config = dict(
    n_layer=9,
    d_model=128,
    n_head=4,
    n_kv_head=1,
    head_dim=32,
    d_mlp=448,
    vocab_size=8192,
    activation='quick_gelu',
    norm='layernorm',
    norm_place='pre',
    norm_eps=1e-06,
    positions='rope',
    rope_base=10000.0,
    rope_fraction=1.0,
    qk_norm=False,
    attn_scale=0.177,
    bias='none',
    tie_embeddings=True,
    parallel_block=True,
    init='normal',
    init_std_qkv=0.0469,
    init_std_o=0.0111,
    init_std_up=0.0469,
    init_std_down=0.00591,
    optimizer='adamw',
    lr=0.00467,
    beta1=0.95,
    beta2=0.95,
    weight_decay=0.041,
    lr_head=0.0146,
    warmup_steps=336,
    schedule='wsd',
    decay_fraction=0.715,
    decay_shape='linear',
    final_lr_fraction=0.0,
    batch_tokens=32768,
    seq_len=1024,
    doc_mask=True,
    train_tokens=158500000,
    steps=4838,
    dataset='wikipedia_en',
)
Each number is 200 + 20 x the weight over its row's rms, rounded and kept within 0 to 999. Layers, rows and columns count from 0. The size before them is the row's rms in percent of the matrix's.

# q: layer 3 attention query, 128x128, rms 0.13, rows 0-18,32-50,64-82,96-113, columns 64-95
# k: layer 3 attention key, 32x128, rms 0.0978, rows 0-17, columns 64-95
q0,106,157,221,200,184,183,196,209,209,187,182,179,205,178,238,180,202,208,203,181,176,210,188,191,230,232,184,217,227,201,190,151,157
q32,127,179,188,188,217,239,188,201,181,192,190,194,212,182,213,172,210,205,206,198,184,200,169,177,196,194,210,200,215,220,191,213,212
q64,101,203,182,196,194,210,221,221,196,204,173,189,174,171,192,152,187,168,182,230,217,175,203,181,175,196,205,210,223,215,209,238,255
q96,044,176,196,179,191,198,194,238,217,223,203,211,190,235,190,217,216,210,206,228,179,210,190,179,255,227,185,205,233,202,187,169,176
k0,088,213,228,190,232,174,206,214,239,190,204,186,177,214,191,207,199,206,170,205,188,210,216,217,227,183,165,218,199,196,216,198,221
q1,101,156,195,193,230,189,186,207,210,228,221,174,226,194,176,196,174,218,209,178,177,186,169,207,199,192,200,208,217,222,194,180,234
q33,084,188,225,197,207,195,193,189,183,205,228,216,234,178,185,206,188,227,210,198,171,219,175,217,228,175,198,237,218,198,208,190,223
q65,099,194,167,186,195,171,217,228,187,180,186,178,200,196,199,211,193,180,198,209,231,224,189,213,176,176,161,219,204,226,198,203,235
q97,048,176,199,212,217,202,191,191,222,191,198,173,207,212,226,182,174,185,202,195,211,206,207,192,202,204,157,213,191,176,231,211,173
k1,075,214,217,218,217,191,221,214,222,159,230,232,162,175,234,200,216,188,163,202,208,195,232,200,206,194,197,199,165,184,225,206,212
q2,094,193,191,234,172,214,214,185,211,185,187,183,179,192,214,191,211,206,190,230,237,245,218,195,217,196,206,178,182,186,186,206,176
q34,104,165,211,208,191,235,203,173,151,187,182,203,191,189,200,183,187,172,184,207,187,174,215,231,185,193,208,197,189,202,234,207,188
q66,110,168,193,211,212,224,215,217,185,201,202,213,226,166,238,169,192,216,203,206,170,188,215,182,247,202,206,221,203,194,204,194,175
q98,053,232,214,212,206,211,191,196,191,233,191,229,199,157,201,179,204,221,207,225,192,205,184,223,204,226,241,155,175,202,187,205,189
k2,092,193,237,185,211,165,201,181,186,195,230,224,204,209,156,177,193,172,204,182,213,202,204,193,210,215,173,209,223,195,202,177,167
q3,081,213,209,179,204,200,199,183,155,208,206,245,189,170,180,212,202,231,206,185,173,159,208,160,159,220,193,184,186,197,185,187,232
q35,112,237,217,195,197,180,182,167,203,222,215,200,217,174,213,205,195,211,201,164,185,232,231,205,216,229,229,202,192,182,205,201,200
q67,095,195,211,199,176,216,170,167,194,191,198,213,181,219,209,202,232,223,194,164,169,227,208,185,197,188,199,180,197,224,189,189,212
q99,067,206,207,196,208,219,196,169,207,205,199,210,247,190,178,186,189,209,206,191,196,195,241,195,185,220,213,200,148,195,228,201,191
k3,076,202,231,208,226,190,175,214,180,165,200,156,194,160,183,198,210,183,186,236,199,203,210,219,215,199,226,155,184,173,227,188,229
q4,112,173,202,210,211,198,171,222,209,209,198,141,209,218,220,183,219,209,228,200,181,181,198,168,226,207,194,183,209,199,205,216,223
q36,093,195,208,190,175,221,216,199,220,216,193,203,195,192,177,204,219,201,197,245,192,222,218,145,204,209,172,186,191,206,183,228,218
q68,090,202,204,188,188,199,200,217,240,196,177,203,177,212,198,195,211,220,200,230,197,214,189,182,182,173,181,214,166,207,192,212,196
q100,075,180,191,236,215,193,204,216,249,200,224,199,177,212,198,253,196,189,200,176,235,214,199,198,173,173,182,188,184,192,208,201,185
k4,096,179,173,205,234,231,209,178,200,225,143,188,177,194,241,222,171,210,205,201,180,207,205,202,245,203,199,204,187,202,207,215,186
q5,074,193,197,228,242,206,180,212,210,227,197,178,231,220,193,191,203,198,213,178,167,202,181,210,190,208,192,192,184,221,186,179,219
q37,109,225,206,219,214,195,214,206,212,206,209,204,230,181,139,177,194,198,203,210,204,234,172,175,188,188,207,231,208,219,187,213,229
q69,102,198,191,183,208,178,222,185,252,212,203,222,207,190,213,218,178,159,212,210,219,201,191,177,169,179,204,193,204,210,189,208,194
q101,083,211,196,228,217,189,216,215,253,201,232,228,230,230,188,171,194,167,193,215,184,239,164,190,196,163,180,224,192,222,199,209,228
k5,098,146,179,222,195,207,235,209,212,210,190,166,199,211,221,222,198,198,198,228,209,200,192,204,218,189,193,219,197,206,204,200,218
q6,094,150,223,188,189,224,194,207,201,197,212,158,220,228,223,247,200,208,209,181,197,206,215,212,226,181,189,190,191,202,223,180,199
q38,098,204,215,183,171,181,196,224,206,184,186,147,181,211,247,190,148,179,200,225,224,213,232,185,243,172,182,188,178,200,210,206,219
q70,115,175,222,213,180,245,167,250,193,182,198,206,189,215,237,221,236,220,204,175,178,176,217,183,198,170,173,187,193,200,212,170,185
q102,112,197,214,220,200,185,190,210,234,237,214,222,191,185,175,181,221,220,223,223,211,198,182,208,180,198,204,194,151,218,183,237,210
k6,105,154,164,214,196,215,197,189,209,191,198,207,195,222,218,258,186,176,192,196,215,207,232,203,195,188,197,199,182,156,187,199,202
q7,113,241,203,185,192,204,202,202,200,189,193,204,164,158,226,243,151,203,207,210,215,210,199,204,185,196,175,198,187,172,200,209,212
q39,109,241,216,218,207,175,204,217,173,195,210,228,188,158,198,233,194,201,200,224,176,220,204,195,208,192,211,184,164,198,204,214,225
q71,085,232,230,217,182,191,199,217,196,216,203,184,180,186,192,228,189,225,198,225,194,238,221,200,214,226,221,166,170,182,173,193,206
q103,132,225,259,208,207,163,198,195,211,203,209,222,204,134,209,185,165,207,217,219,218,186,205,220,215,201,207,170,167,210,196,191,191
k7,112,174,188,216,168,187,202,204,247,183,185,216,205,216,197,242,190,178,186,160,223,175,199,204,175,189,201,192,196,189,189,181,190
q8,086,237,194,180,193,220,204,210,200,169,190,222,165,196,201,208,192,193,209,235,224,221,210,202,220,227,205,178,174,152,188,192,211
q40,102,184,208,189,198,196,170,179,169,188,214,205,188,194,219,223,207,209,213,167,203,226,201,222,223,238,190,177,190,191,211,174,156
q72,112,209,237,183,185,197,184,186,208,187,208,208,165,211,202,229,170,218,187,175,203,218,213,221,208,214,172,201,204,188,201,173,175
q104,105,180,223,174,196,202,183,168,164,203,185,165,205,198,207,217,187,215,206,190,226,179,202,227,210,239,207,193,178,192,210,206,184
k8,084,206,202,203,198,219,169,148,226,184,192,217,211,202,214,163,211,206,143,196,184,193,226,219,198,197,209,210,218,173,189,201,179
q9,092,239,202,223,146,263,193,183,208,206,244,208,189,192,227,217,176,210,199,207,224,184,214,192,183,183,189,168,194,188,197,226,209
q41,124,215,189,197,201,205,203,192,199,223,181,216,195,232,229,217,215,210,188,191,209,216,183,216,186,214,208,188,192,179,235,198,204
q73,108,229,220,184,196,212,182,196,152,180,190,215,178,243,228,217,232,209,190,179,188,207,230,248,186,237,206,175,186,174,211,170,209
q105,115,213,168,191,206,212,182,216,197,205,213,145,191,241,215,251,190,208,195,199,206,174,226,197,209,186,190,180,200,190,238,220,212
k9,088,196,174,233,177,237,161,185,203,190,229,218,202,203,165,169,177,243,185,184,198,200,182,174,178,208,205,205,240,221,171,188,187
q10,095,216,187,212,188,208,181,209,224,191,211,194,204,188,194,231,165,174,204,225,189,205,195,214,211,180,202,198,188,190,213,192,208
q42,098,200,173,194,194,196,180,204,162,207,212,184,200,160,214,212,223,196,226,214,213,201,134,200,189,185,235,197,194,220,181,200,198
q74,096,222,207,198,185,239,202,216,218,198,200,205,228,221,188,197,210,219,218,220,188,215,203,200,220,187,220,206,184,184,189,195,190
q106,126,189,185,228,178,215,185,163,192,202,196,185,205,184,228,151,207,197,224,210,205,204,190,208,214,181,237,189,163,184,201,198,186
k10,119,225,208,220,210,189,195,214,185,194,217,143,204,217,184,202,186,176,182,212,254,210,209,226,180,193,180,198,179,206,202,225,231
q11,099,174,216,165,210,189,200,186,196,186,186,204,205,185,186,229,193,209,176,181,168,202,188,245,174,190,216,236,194,208,209,188,148
q43,118,218,215,192,210,238,177,185,199,188,208,205,183,200,239,232,206,219,190,202,228,206,220,199,213,238,183,208,195,187,205,194,163
q75,093,229,232,166,218,193,169,221,177,179,224,187,181,173,210,232,192,248,178,168,173,190,212,224,189,211,230,229,224,193,210,175,177
q107,117,188,207,212,207,189,182,199,212,183,212,231,215,167,183,206,199,216,188,203,174,200,199,239,185,232,195,232,223,198,175,188,171
k11,079,199,207,221,189,158,178,196,192,201,199,228,203,221,189,160,191,206,213,211,188,196,186,205,241,198,206,205,218,233,159,219,198
q12,097,239,238,221,193,212,205,212,195,179,226,238,192,199,186,232,201,217,187,208,202,197,207,215,200,223,176,197,191,186,196,172,201
q44,125,221,225,215,170,176,201,173,198,188,202,229,229,203,144,196,210,204,197,214,225,218,194,222,190,206,236,214,193,184,195,203,221
q76,084,266,192,221,185,183,215,152,221,202,205,230,195,191,183,189,181,198,187,225,218,217,221,237,207,218,213,182,199,185,179,205,207
q108,129,221,228,213,205,199,203,161,187,207,213,191,223,210,191,176,219,195,203,231,212,172,208,225,187,210,229,208,182,196,190,204,164
k12,102,191,230,206,210,166,202,183,179,206,193,204,239,208,217,193,192,224,192,196,193,208,178,188,223,225,183,214,220,213,194,188,157
q13,087,205,233,185,209,214,218,213,203,200,213,169,202,221,174,213,200,205,204,205,190,234,187,185,213,218,220,212,225,195,199,198,195
q45,118,190,199,197,172,188,197,203,199,210,187,237,216,165,201,210,207,167,204,221,208,203,194,194,179,202,238,185,242,217,170,176,206
q77,093,204,212,173,168,172,207,162,232,213,175,190,207,201,231,215,203,201,214,230,246,181,194,224,185,233,207,171,165,197,164,196,200
q109,100,211,195,196,162,203,205,204,207,201,206,190,237,209,219,171,197,216,201,196,245,241,179,199,243,211,200,211,217,226,161,213,189
k13,102,168,207,184,189,191,198,214,182,214,219,244,207,198,209,173,187,194,192,229,171,170,196,189,210,202,198,221,204,237,237,205,215
q14,095,222,153,179,186,164,224,179,240,187,190,166,213,197,165,205,194,179,219,189,214,200,177,176,202,200,205,181,219,188,212,227,239
q46,106,176,197,203,235,198,188,178,185,175,215,192,177,146,180,210,169,210,224,180,188,199,161,211,243,188,201,218,212,225,221,220,212
q78,094,164,193,188,189,218,218,198,192,195,183,185,182,196,199,186,176,206,196,175,231,224,166,213,182,213,201,197,175,208,205,155,223
q110,134,228,195,181,197,203,198,179,178,191,193,166,179,194,209,174,193,178,209,194,239,207,203,203,191,171,211,171,164,220,236,220,227
k14,106,198,206,216,245,176,215,202,179,207,218,209,209,176,140,199,219,203,185,192,178,206,189,230,180,223,210,230,190,190,251,233,183
q15,113,174,167,188,207,208,207,198,166,223,173,224,195,216,210,231,232,182,200,202,206,179,195,232,170,240,229,192,174,229,217,177,169
q47,102,195,190,191,187,197,199,200,191,197,228,168,184,217,183,186,205,197,199,223,203,211,185,164,199,230,232,187,220,189,194,199,194
q79,099,190,242,201,214,197,185,184,200,212,255,196,166,187,236,204,175,215,202,187,187,158,215,175,240,189,171,209,218,226,202,190,171
q111,126,178,176,182,209,215,195,199,183,197,239,209,188,205,165,258,197,192,202,217,176,205,205,218,193,228,206,238,220,197,204,199,184
k15,107,223,206,208,176,218,218,221,199,185,209,200,185,222,213,200,189,189,215,204,190,197,225,207,142,207,186,187,194,226,201,181,169
q16,087,224,205,199,143,207,212,201,196,178,176,216,196,197,234,169,196,191,194,220,242,222,211,199,209,208,180,202,198,181,211,171,165
q48,116,166,178,188,193,231,209,204,191,206,191,183,219,252,208,182,206,192,202,194,172,200,202,197,176,210,165,194,222,221,219,186,181
q80,110,207,212,195,203,224,223,181,203,215,169,205,206,157,209,171,207,200,196,201,205,171,210,187,213,222,184,190,209,190,251,201,171
q112,047,219,207,189,206,187,203,241,184,148,227,201,188,202,191,210,181,178,215,224,189,213,166,225,199,187,198,195,219,244,175,181,195
k16,080,200,139,210,207,165,219,182,215,209,210,190,231,221,214,178,180,204,189,205,197,197,221,170,205,225,210,214,262,199,185,198,216
q17,094,183,214,200,179,213,207,242,193,197,221,197,219,216,245,178,248,198,202,179,182,220,180,164,203,204,211,228,243,193,180,191,199
q49,129,168,196,186,192,229,219,242,192,178,188,187,197,207,198,184,204,195,196,209,190,172,193,174,202,175,166,198,213,233,201,201,190
q81,105,214,187,197,212,220,216,214,191,217,165,167,210,206,209,156,226,191,182,219,213,199,214,161,190,200,197,210,206,197,219,216,204
q113,050,205,174,198,220,204,185,222,205,235,216,200,190,206,198,213,189,176,194,199,175,184,177,190,202,190,198,231,255,207,177,182,221
k17,075,161,179,196,244,174,240,166,204,233,211,220,206,201,213,195,166,219,202,206,201,187,192,204,211,210,163,223,222,244,223,180,196
q18,107,235,204,222,193,241,185,205,182,200,207,229,232,198,234,201,219,208,209,239,171,186,211,187,197,197,194,171,163,213,170,249,197
q50,100,232,231,217,193,184,190,196,221,202,209,222,198,183,191,214,188,204,200,218,212,221,240,227,202,248,223,186,162,187,195,213,205
q82,093,210,224,208,213,214,171,218,200,191,198,210,183,240,222,237,185,227,200,187,179,197,210,205,199,212,201,189,208,220,150,171,189